Weights of a small GPT-style language model, trained from scratch on English Wikipedia.
Architecture: RMSNorm before each block, rotary positions, no biases in attention or MLP, tied embeddings, normalized queries and keys, gated attention, value embeddings, a smear gate, learned residual scales, LayerScale, capped logits.
Each number is 500 + 25 x the weight over its row's rms, rounded and kept within 0 to 999. Layers, rows and columns count from 0. Numbers have three digits each. The size before them is the row's rms in percent of the matrix's.

# layer 6 MLP gate, 1344x512, rms 0.0936, rows 112-148, columns 256-383
017:476547481521489526489488492478461566493558507510486521532496465510445478470522527472526524508499480517458530464526466477475532513519503508488503503498480482478465495488490513543525462503495488520512517507451505519484502476529538477527532529490477519531479479493501512480509529468475492513505509480523482479487511454513491499541488495500466517520502509465510505516469489509483491514500
089:510506482498470498493504523497563518505469498493493539522483475510497473512527490499488534527485504468483505498539476511526472488483518436511479525497479553478511515497510545492478527489458474508456466505514474590495509473489527491557489507495511479480508513493510463451490471504494519462468539536467469525525515469497563488527484470501487498516499516560497533516494546494541475524531
127:480468540494509517479509473505519497499479496515503504528472495497490538452523465493462526475505492510505478496510541470506505497492538501526452499483507488543503457524427514482516479479528502505554515500481494504519518522487470458488532484512504513482482500501483460498504557455467489517493506510564493518448454483523469511483494430471507507474504515525499531509487518507486480500503
026:517475514493541489502499486537441513514492492491530510483529472488485548546515515439527499464553482480514488515438499496539511471493468504502522504464491487495482495515531507481448518482486499484476433484524519512473474488472479518542499452483480502544541492482472496527508506443465494508477453491501492514489474552470516448509506502470483466478500466522509478492487532512486457472497
116:513522512497538511472523531472463508505444490487542502466538484492511549525478463483519527485507519543460484497507481482516525504505462520501438462454528467453497477507530507506525493507468482508517518502485500494524505514526532489446462509523545462485456494501491481539534515516476482496556460467492534522490471472504470503520472494487526470476496480510457500500520464546509507514501
087:541515441552494504485486516412464484460496508489479500478517511482493518481541487515508479532546510513512501510568510500485503512464489472501489529477464511516507509534502482482527498479456503505535540540448462539507552526509488530543529492499517488502497478489516503465460501482490475481514501513491522470514480504469480535529492492455489532514468450500475469502485504465527504486498
132:513488489527503468565475496502507502483484501512491502512518497492454534515491480468544502483552496535500568464490526501501491477491514500500512500503495491552497529491514484456478500455500506519492528530498506475498491487470473488516514473506563508510486500487468510465543511478526464521514519550513525478521484526461530548535505439512519445530494531483511461524496454494532503518510
112:524480490502511489482477499509541504486454525480471447471520527530493489495546509487475478521508510484515476533537495520477524503528500454534520490505518499516503511465510466522472523459508481533509508481482469485548518497545486485516478496492507528463508496494512532516523484505508549470506478529520481507467513495474449543499515489475500500506495492475526458524456524490507469518501
014:535531490481482527468483464467458542514485485537494475505529488529547478469520504504530494519458494535494520486530518535523475515511521453460458521525534464507471542499493458499504462515476507504511491525526533506508511485528530480513543508460521498463464519494495462512521503529536502529481502520504494457525538467502509540500485475468484486521507506506491517498545543494520483469495
110:502476475490485514501520499500509481486501510505480534490489502495496468472509481496533529521570479511512494466472532505489503463497492469491502481498521485491515530522513483508535519569512479491545488498515475509509468536531479472481484458555503506505482487463539503481500490569487465492506537494513492487492533492486525509436513530483506542467483520477504452524520486485480540490526
146:484465569530478518492519493515504536559501492525508537497479478476498530486504526499555518495499463535574556502547489502544487460530516526480492517516526524486533464476505507532477477491545497521478493463492495482537442472493537520489514472475498505511540498522478521554490556508537543517483500493497523484499454490501477487482513517473521489454508531518505467498482499514512516539525
016:498532513509476524504519537520538532487537479538503495483459481467497474486468519522465493510521486529496501492521522531459519474481471506472471496499523528477514503530518535454538553496485476469485492533475465499472525502557487475466488488527524498496483439491547516508500527522506562447525489469476517500509477478474535489490457486520486522519535512503513539493496488516479490537482
129:467488467495523479470536472472505516541462506495488517487508482493518479544537494507537505515493488460499533504527472496521484502521522498547523479496503463491500554508517517449542489476480535509492538481488528500488508472506540552494502498471488551466477545479497480507473520512497480461490531547481547495494495468496471515528456504509524516546475505482525471534465542479450509503539
023:539523515544517453438515489532486519508528473479474486479490515504521518557503508509448481488512529502483501500497553509529519489516519441508501478453522517517496532507506529519480529497452528481496500475499472448506508518554499532504458531490506483513518485520488483527495481512455493504483531494519482449514502460541471467524503490477497505506492425488457480486482489560532513502483
118:472496485509463471450478482516477503520509447507474477507524504475486494464518506542481501502504481533511513488466471514512479450461481457541523490514503542486454514480512509529486452524532465483492473497447487553497472459494497498524483500542491522511505490526526487498470484484467460489497506477463475492484550520460500522500509535515512526528499506466489515463505524498491475474460
127:488456505479521516481485445477506512498483499477542465443513503465491494542525484469469513533520536491551496483439460549487520539490490470506504506527517512519518480467492504513523484520544490501516515471495442524455491483481483468515480487512485525491484459493509501489483450495535507518451504523506519475534500501497550486533496502523453468487534518507526494500485522496497493507452
113:513543482504510488511523462491500493519510502486481550513494498526515512534486484506512486509491495502484511499504489509495497489562516494494482515522462501501498525527462459548485491484483499502510478492479450501511482456492471512483481520493550521488527500545504477523499510487449468500499488484512451520523504474496459508500545511486518532492511450492467511470539501483521483490505
122:501462506457493543532522457485496463460532513526507493497441492538456502483492510464476468534521490517497522478505500516477456512484487467515479489458461485533460478488498491493495518479498530522512460458461511490454497507488461495541521518528524488495484465520512495473526548483511490513456512479506489555557488520542479517473544506492514507516507505552478497513490508464476513472480
129:486501504462478504515491494507472506489498554492501510459525493577508473543484536514504490501479467502492493478546520462540490470540507477468482539522485523516454486497472503496435471491542516477507474484478451485505503485470554497484417539492468496519499521481550508503474520495524479464517504561509540459481516476504536433461512521505492486456500490466515491489483491489466492442512
128:511500534496500474510529485507531496539478503536473479498469496510495506517512513501516468520521476528481504499481491528465512542523521487522521465473475477484480524512493517509494498464500547495475529541513484492471484508495480510478502456515496527506441527467501515444547539509455501541491508497485458500539517478490469494483468495522553509483522503530586490466476449514539502495501
112:471471471469523482563502500485486489486449477484505477464452512498502521493540490496470499501486479534518497480463528499500475514504490506519481487522515458488482535520518537493535520452472505501474510497474501484549498497522511477506541436518504453442457506488480517476486490464481466506481435538492520523521484479488474500460478513497548477451506506502520519471507515487466520497490
017:466545452482460520490452526508505514478495491509464474508496497554476488481533502520506531498519509496482530502532489508530500479483512467474525504519492476471501478471473531493489521480538544485513475553501522497480521476470487498509461493484508487516541465488534506475494509502464520520512531503482503540530510495470532498505494544465502511499505474487491528512491530487533487475511
135:518474460472519530510504459499508495444509434486527518531537513460513463508510517454495466416495526468517506476530510511521490512493506501504506477521510524528475503517484510523505479491480495483504504555483519488466505473524527528489452492507511452512516506524487471504449489466480478464491532505464495493471495493457505490508523540454470502507488527529482474516468535498483480469462
015:478527473529518469527489463483506528514523492522518496522477502485521500456463501465464537511470509513482502517490495511513520502484483485523462549497474526479465486545524457492508472470509477473485473491477472471525496513503537522482538484476495509471518495477502523532502482515456444527469529521493539526480459481504529471530488511531498515513502533503518468465533499491505523508509
015:466518530518474485525491539454533482487509473500521487491522555437481499481489484478466495504531474509513476535480458464459493526517501475521516519507481534520531486510465459529525546511483472499501513548508502510492523481460465532518502471471470542474533547524481482516482491493516538487485511529499453466467512548510489527503464470521466505532532485514518502519506520497475522527534
105:485529470489532513475537496539538515496501500467487529501539483515490475528507506481533514547505538530549477520509476518525505499463550505523505487499463509518484519513496523456496488510503506477523499507516501506480490529525456475477515544499507505533520499485490496518531542493491540499499492511445490479502468507499476489495511512504513516514559509514517477484476494509485500476527
121:484520526425515539468470540472516486526519523515484484473475488506511519562548506464499485484523531491558519471505527465484499478510501495521499467542527497538507523476497501459493501500509473474498489547531491513459504445494519497477471498465492517473491468487473511447506515493472500489503505515486513508437478516496486489475513456538488513517479516538514495478495502478481448523475
105:490509487510483506492489510528533455501519505525485512483466521487512453499503501504541503490545458474541494506481512501534523518456463504526504534507446470500493518507468494490515507500529486485501497528527482496508504469504544493529484505482495495529478487512529548545500552473464527494459503468521517462512496452510445444520507526517487505480540488497496481503460521520478473483527
085:491499509503495507511511492489509498547500522505521495485526532493519535518513517532487545518477493543522497501444514499483487470498564491483514503525494502479533461521490499508565517493487490477554510516509528495517537508493458536509542511445528481507469496498514511504547527533481524473517518463521488485510529568488541481499481484456517456515507542529488550499490488452527498478482
116:482511509482483516475502461534494477499493510515454482494539462509522493527459516512497494520541473497529479492549519492511467578522509471549488481518493500461494482481514535543506502550445501499518458502503459549474491521461472513505451503527475518507519498513480527490479500508480501530477488511521487518536465462507491449527511473536472461482494531524471483490486493533503461481471
129:490544459484480503487455514453505533522523510485534452488522507518503528483498505481476473485467474507505486476454472486523533497533495516489525535471494498521482525491536475517506527523480478496498468522470526474494505512494510509483498536518551478504505493496479493504497500489532531459505501495518504462487480507524529491459489516503543454548543565475506505519520498494498470565479
144:475466508525520522522496529487467483465497486508475504503458485538510520529493465502509505492492462536538495463498537510503518501499429489516444471480461454455512503522506466490512483480499515516536546420513493519486447524489489489490504533533508530529503476462522487542522475519503481485473472540543466499522502471519525558489510501496533463438475542471485472543501523503484468487520
126:434480507504456551485486479489524519515484475465506505513490456473494434522427494492540531507471538512539469529501497446497491568436554533488507459507510468463456502479492515466471481565498495519492480490494519523466511522490507461516502500544518527550511567507481499466517519523513484500485465487472507514535511493482526502473543481527472445513423517512477491465505481520485543477464
016:507507522479528463514497480512519472471526516509487516474483492535504446481492515524539470470489480511462462499471512497489485506549492470510533545468531445478531460521498491497476513507492504531502510538483527522496522534520486469461549511512507488491494530489517520473538509467511524447477476523521504551522488516503494532540486490466485523537474521541479460495456515478483505486520
014:511493511499523527466460535541527507504513497534463473515478495477504497500480487512489526512485487512510512480467505497471519450518472518497529492488476532528472522461482519509528485482493515464463491503470536465524469460510529499483463504497501538528484471550502494467514527489475512505508472543529539540479545476460464497532469462485471514538521472524454508473472488529504462489528
127:500477455482500525501514522512482486547505506525494466502494489536513502530497585487472493462493557458476486462474486508467557503559552471459492487475520484506516487470530463466523497498449525475501511502524497510526517515513536471449512471460495555539487505491489483490534497475469455504487484480533500499509503495533529533547535507475532513507461481503525517573487504533477520474451
106:485512439447479455568534496488541463498513524499532484467521495501468467505523527541486471502521487513453518455495471458487495461506487473522500473523490456488456525529501481507459507524535545522475463533506496508425494480472494510511492503505506504493475556496513467507472517474453498497532497507481533476502477483522502530540500524512511457495480547459487499491513525532543477543502
# layer 6 MLP up, 1344x512, rms 0.0945, rows 112-147, columns 256-383
016:541496493473463500488527491523524456528466535494478527518485532501522500550469505534490477511446497491511535534474521501533481492521475533483474493546507508499492510505495464519486535490482508489474510506492513503503488474490502520458478460525503524483500497508487506473473466521500479525491519527518503541483463538494517461481489542528517532489507521539528509508525505519490489454483
096:515494484493470493479481507449526518514473478509516506534462489497495537493495509473539512549469430501499455518504493478562504505482542485536529483513510517505480463518489461472481472523501504515488493486492519558490482500501535547509512489533471463494462498490511486483497506502481518458505504528491426473507471511441483502524486467529524475519509512521518513468487473516464519453488
133:484523503539484512486509546510505474493495524525481528534507501486500495465484448498498491513513530489488480456550511461518498528461488535548490466511515502478478523462467469519477546469513504486454493522553500520540543490527555510490505494539486538494469499519494448487482473466531478485468490483483508547511466534516515476555491467519490498494508499508501502480514499495528492506486
026:504508486496481527509483491446585499507546538512458485530489520526505485469499504544490475529443497513503505521537532512489526505449493504463481504553509502499525513477509523488526496512501526519540556504481495493549565512521524486476513535509515496471471507545542525494515506519518456518536563471536498480495495465502509517488497497504527490500502568491504518504481476442524523552457
111:519534506486533494502532505496449500504480498484564517478549483490526536526493469496501534472512541542477487491502496471523534509511452537505427480466538476455496468517516501508503501503465484532519510513478509494526489519532530467488471503527536486484485480500496491538545515507481485497554501479480539526503492479532475507515480497493508476486490502520485504501524464550498510503489
082:454480555448522499505534496581541525531510500507520501527492480503506480538476521470483513474461498492493507493429500491509501493554511522498509471523534477503509496467486504504486492522540499485443464499555562471510456484476518482469470519502489501495496517528479504521546498489498530509479490498519488536480503496540530471452515508542524494477545552483518533506520494518481523501529
128:521525542464493500521500492461524493527535526493493433442469473515529493492514470446491488505514493534490526450485474516482518465502526511507457507495504499482490494469503502477494485501499503518541520531526483480472521441500524518487510455535526493450479526500520514489478564557480449483521504474525506469496489526527518510473474514506509527466450532474467501492532517463495497448487
127:483513516470476468521470530503491518491487493517506474513496519553526520506527526475473501509522529490510495496528548525484517492489505505540470511461540511500515544494485495537504476461526512502519521462472475454546492501480488460491521482494504531466503492484502542480510489473584505499512483507508493503488524488504456520516526506506509549521509479478552477528442502486501513478475
014:459500537507488452539511512468493495504493462476464519522476500492474471523493485488472514473539494458476453499487501484522520512511481518525504523450451480471524485498538527480472540497492469499486518516499474486539535467481484489480509525505517488525527495470496534466484450493498512518514479532508525503490481487492526457500486527538501516476536496501513485465494466490533494508521
097:504482479494492524521528490487508479484510501497482537480478513494509483473514465490521547512564483522518498470475528515484498457506490472476494478499514491488520521521512489498533510571526492490546480486513473511501463533528492464478478456545496506510472484471532496492495489573503453493512542486500483491486528500504507516443505534487514543459490518475500458531519485486489538469532
141:522484524505468490518502483459523480517497529542504533483536501490496468498523545511503505503546507509492497486549495531522488498510493503508516495497480506504505490480532484514503545517510482478494484473513507508466462451477490479529504442497522489487549527490495520480493474515523559555526473508509513511471506492489431495484455513502520476479488516558530487517485484477476467519496
015:489459494522507459546531477454469535522470488541494545475484492513474502490476513508481496538532526548485467515542520527467524463471482512478445458486528474509481483477472481513541474526494535502514523506474531505445523483508497455484496521485487484498556480501496476481520517513437502464490510505451490546513538496455523525538488516479541501497519524511457493486510487489520519479518
124:467482480514504474453558467482506497512467489499508486487471485494503478529541488474542524492507487477506524521514453499514486484535558499546515494488492497497473535527498515446516462465500545486463513498493510497478527456510555536492498507487509533472468542484501442488473506522518474449508533527449543517483480498482483512525464518499538483525499501505507477524497535465489490491539
021:450486470487528468457459478484496518592471484505503498493497497449465488485508471491489477525496540499529511488481493511476532463514485457487487510450516487449479533516479446503482484506475481476528478471450479504492512505506529528514518498511488483451493504509486514525481477492491504499489507496516549492492523497477486494513499508572560507512495552487474461460497523521505508512495
127:484527494499481509516523463485466451539518499528452464471477479503490537529481483528504540477439518552481480497481499468505454464483498457492503456480496489492513525484480459482479482472516485546474430537498551523449469463489476522548498489525546469463488488538542528498465458478520475504514513514500493543474516512487506541434480500486499504523501504485497509505475517508518494514488
114:497474503491508510480497445466520525502493511471545457414512488474481479536531471459477525529518541489548484488443461538499523535487488478508497491525522509519514485470496500522530491527537486509512514460505444525457491490486488463528478489514479531474488466499508513492497445506529500494458494528496527471538512509488554489535490491508459466498522513508534487505496503498515503510446
099:515551476503509491513526466492495486539523487491471543510491505523496517520489486490499496508486497519489507497503491508488515475559530504498490506508473499500500520514472467538492495467480502491510489491478455482505466463489474521495481502482557524477510512531505489520488508488455475474510491484504447509518506469503458507492527517487513533489509449475470509452547502478520483491505
124:511517499473513491502500460500485453543461523515525452504520487479494510494500521486475525475535504513514508510520445515523510516491454503519475504492460522469518495525508535511479530550502491446525526526503506461466509478534513480547509495479542478524532462503533475487487513484447537508457543517491476512536491482504515499489456494463512514524523452543546498499498500457478475489513
113:491493497451470498511491493503474516484500557492489519486535498575486488541484534527509494499474460524503501485556506470536491476534515480461491529520483526507451475491458494491439492488549514468501486467483441482512506493474546497486419541493464499521504519491559512497487516499514481480512527548517537458489517477493544441447520518512487481466498485469500485478484491490480486433510
133:492520545536554506515528486505425434535508503486470549496484501555499519505458494498497474485470462475459509456480471545513507492502500490490523509507512527517504503500507465517527530526490466524479531513476475521475493501513497530507478505487496483501510444500438480518494559489516514463484485507473524525457482501519478511501519475479479492484483532479444529478499504530496517501469
103:495486458474514500552495499502457491495460502483505452474465499497511515503521488505472511509485474522513495465462524500508476517497498488521488494526507457492482511516516526472528521470468501504477522509466480485556490480530501484504539453511498443435472501487486512479501472472503458517502435540502517521535491478492470500474484517503541489439511525479521542476499510501475530502482
017:471484471529548485462469531494521490536511541494526518557501507498499505479552487502502494501508502499504480518538510484534522470466493513441440460465497510525488481477480503469449504486496489476535519535528473517508494490458514497496514514474494482471497533519515536441510522510470507526544543508504521506492481476475508506482490525483456480517474506498453485483531492482459502484486
119:486516545506480470510488532498494511572508571511470486484481470550486539512480487536504537586518487526497505532492495501490505491466484507514486518485491494480536499473504505484491517508502533517495501454502497509519493535474466489523551497464494557499489505487515510491512521541508515523507476496533516509531496518541507499497470472545515502500514463487525527480517470492509513533529
014:531488475449468511458476506454467532493493497502531524507484501494466540531514497514495543468508487506470526492514456488463535539484531476453513497531523464534526526500531510466470506496469510496469496519504532488534539485480471484509483498537497549507532457471495454494503494493499499536480470521532507494464504500471499462515473497532468470517538529522475529519514510503524477512525
014:492482531528504477537484531532508544479469517486490492484489519534539488517522507454517470512509511461480535534521525508524530502467474537530534469522469526540480527514522502525488469500469499516538468484464473517529461487481502468493494542525508458479482477478503519477469464506484495495493526513478505496448481503479534552479461474519473519491508512465484475482534520466493471530495
092:501487535522486501519456498464467481492487499537512466509464507483500525467493496518466475461506465462452534484500519465476513506543457495474494513488541493474524478487504499542505522488493504523477507492471505499529515467468548527522482457502494489473484505505499497485460466497508473501495498488560496531481529486487519498513501494486490488492449488487486515530512500493511502514477
137:469474532470463533472513517521510484545478488526455537450502458506531509563508496503465490485488509493525522488534530512501472496475503493496527526466471509521478485520471492483502496497535484487523487543508525480476536447400505471490521515484496505482505494499486477480541495476508473504478516547516496468525529518491506473474472473519507483502530549535458518544495458468498462473474
107:491506522515507476516544491489470565497511493444525497488522480465470503481475496493458473532481501529491494470498526534470467482540507465468551488522541547505494509526501517506525465456484483507561504512471514498518484502513426474487539515519503484489501509470499472486540466547504504499520497501458490498505497538475539512490518474488477478512464471510512505474509468499491483511460
074:529501475504508484494489511512489497455496485497472490501466465510487473485475495461517469474506511451481485486545477511521507524489444514510493506481482507510469546490497485496444501492518511525464499485470480495484452487511558447489469501538484505489522504511474492510452462473507494534488489542474502515501459425520450534503517516538474542479496478475518444496503512547486518520506
117:449528536459523499481467505505481507477481534512479522451515459534562523511481501465549510543544495527530470502549471484522530560497552454534482506512479472465548494456518500503481537534480521494452509502498493474502520501486479487490486502525464510491493494489472529513525513514477475548505518505512511529493458458472484491470481431540507429501511528530472466500508489499529500510530
129:489506474507501500502479499466492535486544505480510509504492488479499479479506508539521465508452480450489459481505495529527501489464480488468532533501509502514497490498501500486522464548510556498524555527506515574504482510513515471491516487485556500475573501510525494492516530512514486502496502472485515534500490527511530463477495491524490510448547513503497492525479549518465498516485
154:483465499481487545524502467543502510501481493511545514486544533500477517442503572519500520505526531511471516546441488479521501520500503509498475512514545528521503470469518523506503534514523461484470460524513512517524557476506496527448477494493535484508495449580481494438492517506520487519530513476517517509504507494468493496501472485513521524492538498536468546543481475482499521516491
136:513485485483513505535523497518501486468530529494500487529510529500505525442508496502498492471520461487463483521483505538496496508537489510483483519531523533521526516443473528518515488449535494523502526514513511536485515498503477523489458519500478505479488501444518509468477452488514534536502549525511490508449450447501491490522482484472528511503542479522537458559446537505504458513520
015:524461523471541502513496528443497553511532472484483505454552503512507525534512508485514474500463480536533494497490487464506478498514493474461512455527474530495529489501529507524464507541479496479485476482499504454493519506504495545452504512506503486469512505486514539445488521494468526461514525501507539490488496499484508480539489479522510480508520487482515471545522544502517488508474
014:470482477476535552458473541537504482509511526501478466538469505518518535509533523509511502527478526487474469517497480490459507489487481551539497495473529512468488526471504497529516516520508479478478533522483493450538457459531534457513456509488461548546460512535463498469477513502497511489523468524526549531487550459500504525528480463477489525526495484486457468532483487488543497530503
114:500519537513498507487492483512521495476498497470512532489501527472497496488520416515511505552508440553495526530561518498509454485442463529549495507503488509487482523528474502523467534496524485536505488501500518487457484495495479528536507508533491454485511493517520509485465486523530519514502500500493523482521494511473486475472482487537465509477522500508479494437531462463540489524536
# layer 6 MLP down (transposed), 1344x512, rms 0.0642, rows 112-147, columns 256-383
008:500472497510498451504507519493538477517450510528515472455459483473554504508477487484472478533486484521519468503487529481512423488503550503486465491528485490518501529513473488514512564531492496452511483473525494480510501495489470483519491462495497483522519481485467500480499519537523550541516541507535512549488511502531517512492540518499477511496491485489491467502497492520514522493474
086:465470505510518527500508481503515530467497515519476503476442507484496526527511529504490502514533453485487452498470522468537539540486466465522498493447551511483526472505501505476478482514476531507492545508532506497525498543511539505530519532524512462494490491507561518494485458513485498488499559532477495476489510498455506478542492515531473470493495501511489457462454528513479508519480
129:525490487479517526491467502519497507493485489493521471514497449472510509510472542502512533534456506524510462506544522519504514507521531489450501513540532485494479485525466446528476511511533480475519491479555471539514471539493470482478506481501499531538462532503521502500498510516524502500473506530524495480520504445494519523495458487537470452556515563489554485546483531480515473522466
020:547525531487496517475496526510498521532487495521472518462479498464485501477515466522472508471507556523502464508540466509478497503492502498484524528460525525546529539465489513519510502496458466466457453486479510456563541534533512501513489499496507488515522521506517489498480495512512500530497485476470465533447500462476523485476477511498514516480467526494514504525500507506508516505462
122:491530513507498490501530465520496471528523484545522481485482564514550480541478430495509502530489487513499494472524489458495518488529494543516501501522515494472502491472578511509529453498498463517489524492469477527500455478471527450455499477527513513553521502468523481519509472525519498502544469472462469506516502525488463449498489531445474536510467505501505526458511511422533483482546
099:485483509436501519509460462512479484471512473447522477523498518515487518522494477499455480464491459526498487513485503482509500468507494521510480494523506513523493514458466535513510482510531481518519474405503536535484453505509470517517473506500497548520514505571507498530472527499544530553462486459526487511441550524525503477488490514493500514498503473477520541493520502539476487527472
127:490507455539494512505481456447478515495507507465469462452509508546464479515506498512522513545534508502460498494450485510459525515443538516466519554473490455475530493477533454533497526485568512485493521542487507505526527526485502486539493481517530476534544523550464498545502517500477460547484458513494496522478501505479491528479498518484474473512511517494548539512506522489478495451500
125:489451482558507502517496499489491490516475522524543523519495491523504459476519488511500488480492505478526495497487505487446473506491490482509507488486491455469470541514488470476496480507515523519476466488517483527536458488481494480482480475480533486505527494482478504506521449500535521480482487483510492528493438495451518505552510479514461530494483499478518482530523492443512488494531
005:485535520457449525557507542454481470506452500556529512482508494462536490451465514490527502497509511516479490504510533476501522538499529472532464466492497519470535504481519520459529503527549512512515478495467523503506482532490465504472505507500498482521491479496499505476476486470481517510514515498469496491481463484438468549499496499511483494496480523552480484511503505516512467478463
106:506489540465480525473563470556571524479490520519495535527504472502471447511487519499508540517523503498457496505464499495510504504505478512536475472504504471480523512531509498511459513514473504528534500512517480489536508523460482487499505484498526461494505551501511471512476509496493523495560520501518530469467524541462458494482534536478509523485502509490511522454511493486524463532497
122:508507528499447521506496474507512483502474509478502492488480489513489518526510556526472474452521542468486515509523510514482512492466510517444507490497517511521491486514490457494465532514503496492513498559502464463511515490492502525520459506533470539437523521509498514433479516521524462507517512501503508505521500510525479485444480507480497499467542526526486507519500526444532489491521
009:500514482525505497522486497507497493477485502559470467479519492504504469515519522494497518493515514483509521474547542505508532479503497507486493469517469487505485511509473520503493500502475506492520484485442492486456486508502498479496459438500495498501515508491537506483532476489451487477453492522475499504500492502516486509468517476508501566518470515544471499456487524489487512476463
121:449472496507473474452470497465508500466506487453480480525491482518497460506530491509480470523469524477495466542473523519516508460513521472479495473532472512511460529522497507500465516479465489496518486468502524501502473517500549496516483499496507554510497508520444470496434529545526512497551544520487494505503509527496493531490516506514547516540524501498524560475468521467544478460545
016:484468529493513562506465515482490493502511527527526469487488462502522495495520457496502467503493525503489512492505470537482528503503454473472478528505440485541510498483501455514494541466505484469493534515485516527514520510456510500479495476465502525489484482473498528552473461528465499506485476482507500549564528522503512510512488495521526512448518525490482499512519541457487497533510
127:512508485493518523450471473525499508469502501525495475513480494467510510443478483511465491468471523509511496512468479455513458516507503481503505515509481495504511470498471509497477497467486513494533505534512530498507497480516531529500518516523459529508489479511525525537501474522532481499503476555545466504522475504429514516526530511512491519504541478478494524484496498510483527492502
121:456503495463457526504508472492479472515461529482513515545583519500524492531475495506472489502498518497526513478536511560512503520518501475493501505508476517494480510470464553499452500500504535533497526525486454506478465434471481563512518482529531542499468502504513517536537470519457491470529529530494534490531535493518505515507491526487453490509492481492463510535506492515478525498521
115:509519503513472518489543502508474498508485531488518482538492500522514503493505485492518488534500481556517505506488470535503518484529551496498450521530460514522470487484524489507470470548503484465534486542492478466463538519510486500486527477467527489454481506543472477496510505483457489502490545501495492532556548489515514471506485473472489495425479496508497495492485501513514473546524
127:514474529501534483491486572522539508541520521486492508510518489534470514512482539497517531511506511464513477512498492493460487516435505546487488510471489509502499507506474471478502517427453502464456475509521504506522494508513502526519545481515516484490525498515467515475468505507535491548507518484496529530507478503482484529502477467514504509470512468542500446502550525476491456463496
121:489468472504462531498523471528504511496470524458456502488491514483448483518488510530444530490549450500487513481512495516512422473480502472480511495479464512515540470497542506496512553492509514507494501472506477499509459550480520471495523506503492465544514498520503504483473498508444504472502503497489540483493493513505508494537479512517434440485491503442474510504459521501494504514519
137:468490495525496479513468518481488483518483477449517505496537535497472525527497498513472558471483501500541489518512468548529524494540512519521499482498508521478502494515502525498463480485508465463496473484516490498514513463498490487477504459540487495516532462536486486528466557509514517520493505485522461461476490491484494525505516456516508513494476488498501477462506548495495501501529
112:493534560480518510483486487511498509467555488516537493490449527503502512515511510533501511496478497489543490460474498539498483500505514486512479508485504483474503506473466455493539495464521515510496512510501451537497516501494502484500487505499482500475509540468532538520499489488518490484505522495522508502496509540483469518491533501513523513500505475505506494534530535480486429502506
011:463503466523520520516520524492456490442468542494502527498523514502494474465548509463507503501494477496533444477506511502502501486502536510496484466484492498518510548472433498505461466473549514445528481540466507489485538515498521473491547521518485505471531544483528523475538523475519496453498513448481506545488442526509500517508501523516490507503534491476468518491520497493535511462490
130:500469496514526503480512522471505500490493516541542510468489502477513457500508476479518446474464482487513493509480553507547541482512460522531525491477484495538519515511491486496536504484527480475558502511465487469487476487499475487462531497519446457483524497534496522536511463472476497533494471488525484505521516487515545500497522477502539531493494466497566506480514466545438476537485
006:517499489507546545493518469512529516505493489475504455538475501474512533536470491499521463483496513519493491544496498504533465504559472446547508462491462457557493498477509498461519517509419484488498490490449535525499497492504487462504459522501493483478509555550528492503482490475544454515486502478469476500467516496489494502512484510447457518531503508492532495528471516529493496524512
007:462491486468483467512512491503463487501484454479465485507481442524491492486503514491476508499505493465511472494475539540489512444508465514492501510483540509474483490454497533502528501547496527514492509504504560496506524475482511458506481518504562488476520476514506497487437456484544503530457510526473503460515484494467518520531489507495512539505499544457483490466495542500490522487563
118:559494492545510480509523551511501468467487463495472473484529529468480477496517552508516503520506508488507461495516495535474495523562488505534549473527516514501507509496480493466480489511486501527491511494521492480461467478490586453494547470482491483482491522529461527495442471487513495487514476474538518513481514483558524474519488487567504504510492502552510539495476478527521478525502
122:509500503453497538445490450519486476515530475526500490498456479552516492513482534497525484508505524478545491458506513485515465508497529498509513549503525502507515510490483463499461506502485512511532492502521519499529476475490534523500500505511442512456505496475508483518446436459542491493530514535497473461497502535509502484537547483509532470526449517504486511505505511464524465535525
119:473459526544512511501510505545530501513481503477494539501493494477533477470523517502508489513477503494504469484499533496516433522517513469504512470542502513490509540495500473461475517502457493506519558457484511459496456502526498517491490511493492497511507517477479453496472515549512502521480504507497517536461505526487515545494493491475511476513501520516537499518470519504454482486458
091:480488479539489493466552504490510445502516454489550506513523497518524482496551495491518489452508498531463513455500501495516508528581508493502487508477524535476488488515493501484494543455494455533491508489530511486522468496574489507503472501468512544469505476500512523479479477507506492555540483503486521517521462470478484488520506529489495470534469488481559468516495452486486502494541
127:481536515449547511490487530499472513504458505455489527517519504507564462507498497475485485506505487466472517467526484517496461512484480542516491534450504475521504498493472473507458491505538535481485475484564511473541523499453485490514466527536448486502449475491538484491511504494474488534480521482499537484482453453526521511530477488494513523472514546464488469523538549489542469510516
129:466487484486491473471505520494471469518487494486515494470520490523519540459498464469514520515494496441510471499485536509505512549496523521488500537486492496457507501517513495523476534509513467516478487501513476475492479467509503487520514511494479475462470552478470478503470507515529488548490489466504533453474452506554488502489461506493463497461486502511471490520502469462463553521474
124:537464476478510490528458524484500495491470508581517533501512516516472469524458494499532514473494504518494500505471460483514499535476469509479496489494488510517461484467510489494473508502485496483516455504511551477470528500507453462495513563501525446511515479537467522503478504525508490491508544500511543505485527509539521466487499507546485499461496484507483470506514517540511551514504
140:496464491506510525513499466487511496499487514539507509521486499485521468492485494483491504494554506495499502528505540549562492474511529452526499525521524525453488453499502522457513503519456493479479522496508530494481504524502515520516462486510511514485503506510455483477498522525500519545551479471447469457485485527452531499552489527503476501492472509507496499476516540492519474541489
009:543511479506470490502488505507561497509515457526510533484518514486510500493492510492477486508481513514531510488488495483499553460515549521460496512579484498489454514439534525538461495505510544491512500474513465499502488554510539520500510466537511485500536458493529491496504474542489526491532484462503534505500514546483514465518506511526499493514503441479516493478477511483530518495513
005:453472478507489506450445506563525510507507524532492536525493436482517516513538512542520497534485490481496478528472527509507512472524520532464501496510476520521487516534561510500538525489485495475488480519519502448552490470465524466504478519540461538527464483543507473524489530487499522537534462484524508462506560497473493515494472482502512478535493547547470501517488512463551458527490
131:510481473496490460508525475483489522502481483479538522514524480481507456502467481498528480532501477490507466514477484518501485526499514481500522488510478502480540504500506498512485507542504494470484519478514497483475509453485489487490551463488486503503547495499501511511499480505465498504500523517516484504480518505518536465516545505480527466509444464505465451520488532495476517532496